Weights of a small GPT-style language model, trained from scratch on English Wikipedia: width 160.
Each number is 128 + 24 x the weight over its row's rms, rounded and kept within 0 to 255. Layers, rows and columns count from 0. Numbers have three digits each. The size before them is the row's rms in percent of the matrix's.

# layer 9 attention key, 128x160, rms 0.152, rows 0-127, columns 80-119
076:141160144116116132120133104120140151117146152122104093149170126129107090116097141111129147133123110048136130114111105180
085:166099153147141130147145104148127102098126129141178158139151114145108114115135142143166159142120109123097055124168135147
073:153090127190150143107136119166144100130129091137176135122134120144121117130146157162148111089160148176106093153180171110
088:174132093131117120113142136088153134142115133153128090141123147132127113138115116158093134126113112068101146129146155144
091:122100191181095161115111097163142109109131087170125153115143122137145197097095124100114120105128141150115079135170103118
088:171130139173141135145148104129093090123124109097124105113128142154132141130113108096102155127118144119149134125155160160
093:132136090087139102136120120145115104110117143102131112130120139145116131186194127157191080161119168170130126127108120125
089:155148160188139119147119164140107139129164132099120122139121158116127150120106142140101141155115082115116114123056088159
090:108087138133163156153131119198084108135114130177128088135135168149135165101143149090101193101143128136109125110142122155
099:112095113107101105113121151122151143099100154134063112129110118122137092170144132116126140117106138124124117172102088112
099:159157144162138119100125118122120092112093106104144140143181130155131152101140168072121147150093105161136181126102125115
091:152152168140130125130129132154137128125142121119186156097129168172144154121094131093151154122147166098127097123155154150
096:132146112078172103107141135111149111130084145117088188117107082135167142171124139134135157092114131138167090174141133133
101:147123113154122113143089128090100119093100130146116126087127148106096104104139144130103088165172124171114147111153118139
103:122090118159150141182101148098096099125152127118133113132138129126099125128155119122109176131128114163133089115122120129
108:139108150135132119134137116138130150149094134097130140126079145148105097126130110118125105143148105117102131152176120159
101:132139109143165114092128121129112166097101127143114158125152107116132120148147123105105085145157137155136131084126153123
106:120137117104134105119139155133140103124128096168124112134153147105087110100143146147108120102134146137110145152118145127
121:121117158174107149121146097137122109148165120123091114125143146144098204087102132130165116106116143094104128116171145103
092:150107104141141116112113155137086128095185094150108157127088125144123112116121114125082117131128129144130107111161082141
098:118125118108096107088104131165109137139097133130127067126145117180118109123130064153117093092113135130140136138081149115
099:116140145144123146155134129134141125163128070145155115114126143156120138120140166100123159119154111088113111107127137149
100:145121077130148115126068134108145132124110132130115169114118106145096099118105112121177118143149093091126147136155107112
103:098118107080094133114154137131115080114161126091108080078072149116137154125136135151106167112159124143173155133104153130
103:133150109118131102128134085141130128130124118104089094141158138100111064160153129115107165140119095066164085146098124160
106:163125143159145146125141130092149155108107165136130158150079125117123159098178165095125165157126161117110132087135094124
112:136097139117145154101119094159134121098143102144148122113147170131113126090138159125109144056155111153127098109184155108
094:096183133110119089133164127104162114125128124145121121144110136157174130210147143092098074112162097137116119144135150122
099:114142124142151099107139105152102167157092092141162167131121158124135138105153151092101124135150121118159171169142095130
106:105101131111111151071163138120109121123107139186137097128132133123119133182134123094096126138107146079105164117113126120
101:171156123135108094158145133134147149096106115131102146128131113115112152153092127115119112123147167143096104134121139120
106:130137076126092159150138125121132116141091095159180121131152152122085152088106109092151127128178135134096105120107105116
078:134110155175106124142107091167113116128139062142173124129126123150116138132100151132124118098161124159132074152190150147
079:108104169187079136125116097108141135125158122153137122135205143154127133168142139108166133086126110136147157110160128142
081:117079121093139108142146099084154132148122119090158155110113111095158122107158148143130111134153132170113131134147159076
079:112134127043161170098158150169167143104143171110116144110134161152150104103118189141106134150149102104132153080117108095
079:105127130129097111139122127150154132142167133123097088179154158119123157127108080125155127101157125115164126131097120101
089:123133119130144096114162137117124152153085101117108105128103142136095148129088135114110159120114142178121167094182160095
085:124122162149142172103111121165144106121134142141159202163168115141113141074155097108143107111084120099099127103140149140
097:152135151182146130086149094103134107126159132157128121145131133125147136136142160135099153129102138130129123158164155150
089:099101071132123151139142155095136102091108164152086091151099140128111115143166139153093092123157123109108173117148105112
097:170150127164114116128094138103074146142135147090133173150127116143149086157192124135126148101127129139144124121169144164
099:147148129125138121129097126151121171114121117149122121177109167124103151129142109176142149129123121103111156087093180123
102:112129079089120165135144113121138154180115130080069117133111131116137097125137163156159105124154118149111151112148126141
091:137137111122138141109145088102130154188129126121086096097154170132126159154160146148084087096139138082100113146116136130
096:140122130123132114100126148097154114145137104145180100091115131101122144107102137152165114133125074107088122107112130111
109:176129172110123108139084122112136119120166095142145174146155137159110165097109097097163161123120118107142133125127145143
092:141099133100164112159156150126140117126183100156138140134150128098190103138147095129180149141152163108126138139103124126
114:131146156133104108129135146182156116133178114119111152102165158104125117133141123081114162083130118141087116149146152121
096:154114139167164129142144128133143119141122075132137132112125126121149120095125151089120146093144145171159119144173165170
097:135069171146144104111120123137150116092149122156160127127137114129104135114138089153149130097100132136145129085139152151
105:090130106105112150137071107125168102153084158171158172165129133113098136112128115125109093168129125143092112168111127122
099:130108131099189137161135120107154133121130198117146146124090103094095114130139107103166106167106101151114082150138113116
103:125153114104149133100134112070130155157132085120102116133119093131118096141129116123150131182135129137185136155103124120
110:098099111108126099123137152118113153108108153116158121146133138138151151152142147155158137139123096102138148099146099157
101:143142146077113151090123142131109117088136119147108111133110130144123118140103169129109158142128106154154129130103143139
100:087127121190142105107135127143104129098127127092112112133093106141123119143160084128132140134130143100137147155128132113
104:140159144125131170133159125149152137126146108156158140124087116150141117133100146147108106115103144136121118097146163142
107:085166134102108144133113114124120126108143085153129106101073151149101128147109115125131123103120122144128089149116170090
098:153103174160086131131148105120154114129150120148117139151160137130148214115131139120185113114141098135148106133129142120
107:103132137114124102180110093098143126121100127152106157125160147113153100076110100117116141144131122104120168090143104142
096:097164154152141136106134137170081106134156117130135144119157164122156069124142131091137112149085134122109099151064149144
098:116113107106102117129084116147130114125127109151122151115109142115154149110125095097124119128146093095141122160133111091
100:101151164165193153151097159155107146124187115095121132118121138107123101150075102091116123141175116100156159104108134172
083:182098138164162121079123135124090088152162113124145085135147096157124162092096115101121145094130116125169115101170102137
068:118151101146157123125104112116123105137136149139161153134147153097117151100121081143136124146121117085108112098105136143
076:129147154157138129100123141111119130150133130121177123131161111133132142103157131110145138094127128143164105107187145128
081:149122130081142110086125135109159153126114138112125152121168100133159074176154176091143098126115135161151129158118162113
084:101133124162080147125082178145115102141133169117118134137103156163143126126079101159151120116104129143174143078176166170
090:136138125143130098144114160108155126078116085091094185111148136097134103156146129117129120131085110170176115141115105095
080:183122112143170135132122121149095137119138166112151095145117126121134167084120143165086145102123173121123099120149148114
094:193114156147079129141109131181085123143110114136151128141109124122103123092130096150134164123097103143124132150194131114
110:142140125119138142102089148147147110111155169127107160131152132119117134164116171122151138132124164174140110133103119141
106:119119104098148140129096121156149159179138124106130121133097111086125152139151120120150103129119152141143135120090102142
100:148133123113176115148118118163159138088096178151167155127155112111113113149162108126128114153150157108123129151100137104
097:129114118114160118113132127156107130132118141133097133137111087107107120120186152157089112184126126127126131141141128138
093:101141076127093124124152139142120116123135133139153138120118180131136130136112122084160129155116143139156142116125175106
096:109113112140103123147080131142103140166140184143152128131118129179098118145110116072152119142153149122095152098193155145
107:152139122108147082168096117147118090124106147142127129120137101142161124129155160104131115113114100125143125075116104155
103:139155146072090131137131161164115118134163151105082167124104132164151137136117151128187096162122138155081148094106118129
106:090113129145157134114111117098110135107136116115141145107141112133128161136141087102188148067145118134120124161103104131
101:151119131127107104116139109116119177153104177122173086145122136128130133100151079095133189119130115109138112132155081156
108:118155108131088129148113115186133137131135156112182124144157149150136132165113129151117116141149112134156154060096092167
109:159116085127171162143114162087101135129120164104133159075180163140134140108136137093137162117148114168145135155115142126
105:082147101087129101131080142088110109146149126115121160132165127108137113149119159120115090184137118138173129178158104130
123:141129106103121120119101144147144102099135121122089169138107152164092093124105125119137128155087117149133090128144114121
103:114149101073149144134075114158101142148143103160120120105112080101133147144118140157117121128132088101101152120099101085
112:121157160144136148147097109102130137084103099129101159141127130120119120116152098126175130176117088102155139127158083115
108:129116116141094134078183108095144099114111084101116106146158144124169120091158116120171093118121128155109160147146070141
112:155145149182135088094104133146117144127137114142113144122114152150186142129153156167076129131097120156128144135086157160
115:121159135081109130166123150125141125143109147120104147169116131174104146092151139155184162162109101120115114164165165176
102:129164122106142126082117134074107162100117132080144148131151152104103118130134165109111139092163108177154126110122137122
115:144157122080095137127139158141100151111131123135175091105121178119088146123111143128091153084150165134118142121147147155
114:150143150117138103162171107136136116107083091143152158129153131119150151095093153117143120111130136166097114069168107140
109:105115145127108151107114170118119124116130129106082118082152144149108118145140111151115132116158141140099107149136154140
122:188130114138138118112111135136109108120144103165111079076170094133063142115132121125132134119160186110117154148153098134
067:157137139108169096108108078078191143143118114111137100140167095126129125175148176136121112113147112122106115171116110094
083:141123148192145136105129131133089120131138138136121080135123116160125151089120137148122129105160138143172110043166142153
070:105168119085094105104147126098160165126126137172069137155121093130138146164132137148101131117153123126127130115148148080
079:078137140108115163135109088109159118117100095109070190124129114122133111167168138125156121155111105109093110162107128104
080:129112146137147188128136133135125096101135082170136123124161131121116126162129116094128137106126115164139093109146122136
089:105077094128145122128136155109136119135119108125151119143116177109142135104135136092130116155096060109105094148093107153
098:149148140074128164109140171120169142112122107143093109130096105116084132179156118170112125142130103136120164168110129123
104:105136120144081077136150156099119115154123163138157111109145156131145144096080123116134142089139127112147148086149123143
111:119128122114133102126113125136131117155077151169143129169127111108134111158194157109177148150116124100100134133084065137
098:151133131156125113144131168109144133152139165161136144116101146135185105121098166116174124136127140124136126151107115165
100:144109140087139091121094146111152164083089128101109158131154065112096128155159092115137117156099121120140105140125103087
107:092133130139137115183107110115131148144117155131156150119172141143095153149107084115143148132108115065141134104144079131
111:160166123144147131117103147167151153112136114127145123114165112113138155146164120155120108140102134116195116085128143102
101:129056136134155099138088137111127102108085109144124107099127130101138136133135137121129087140099112140104140109083144127
114:146154117099128096137156118122130153114101109152111137148112116131140092141110097130138162125139120113170123167155143137
104:144111121132097130147102100155122086086118135147142078130151151154111122169130129165138135143119127153129109103136137061
111:094092126142107119118143136118136182086114162104145153137119131092126100103168136110153139106147131134161117115153158108
103:159114145092128138144119115099130180119100124145168147124103103135174102099095136171112152147141115115155137122148171121
117:101136154097114135100121126106165108102090113107132116127093123113092093145123103146150115184142125128089120177086100129
097:115110112156108113123120093082143118170132113117157134092125107129137086123111134111139113127086110097097146145155065139
113:185150101102133064120134134116109100118147165141154134143144129168130138102100137148135136193115103156106128182107151110
109:115139117090163174154108103121085158123133182099129154133113131134120097162142121138147127154130152115107113097091143086
113:082139141157122156141114135127144121145141138141108155146123146139157064140143110131098153126110112137133115139082107141
109:146156134147096107142130128157102104173123120142161125154141109125129150151118142119100161092108108109080103110153154133
111:178146094107146114164100084110141128133136132101082093117090099150155134149159125137110163113173111117154124119145071188
110:120129111164140116110155133144101127136138109139121090092118112137119119093099106125124138116126075140152190151115135159
122:124129134150134143155156111140113123117106085142154142169124121147107118094092161191102144107127099086139116111111139156
111:113155160116069159131154120122121128130075119167175142093127133135113122129127163154155092133137132151087144123145145113
116:132132100118108124132145166168121120108160133122133134106115105127114080094124119119171097118152109158119114151182094127
109:170167138126141141133156140075148142147099094124160112106177137123154200137093102088133157141133123111097105095129093099
103:118102102144113148124166124139111140142109164129118171113126121105123121177157147185137147162115103175147103109138130156
113:105127148142173119139087103128076141133148073149149134162087156136132146115112117214120089167101082135139108119131122125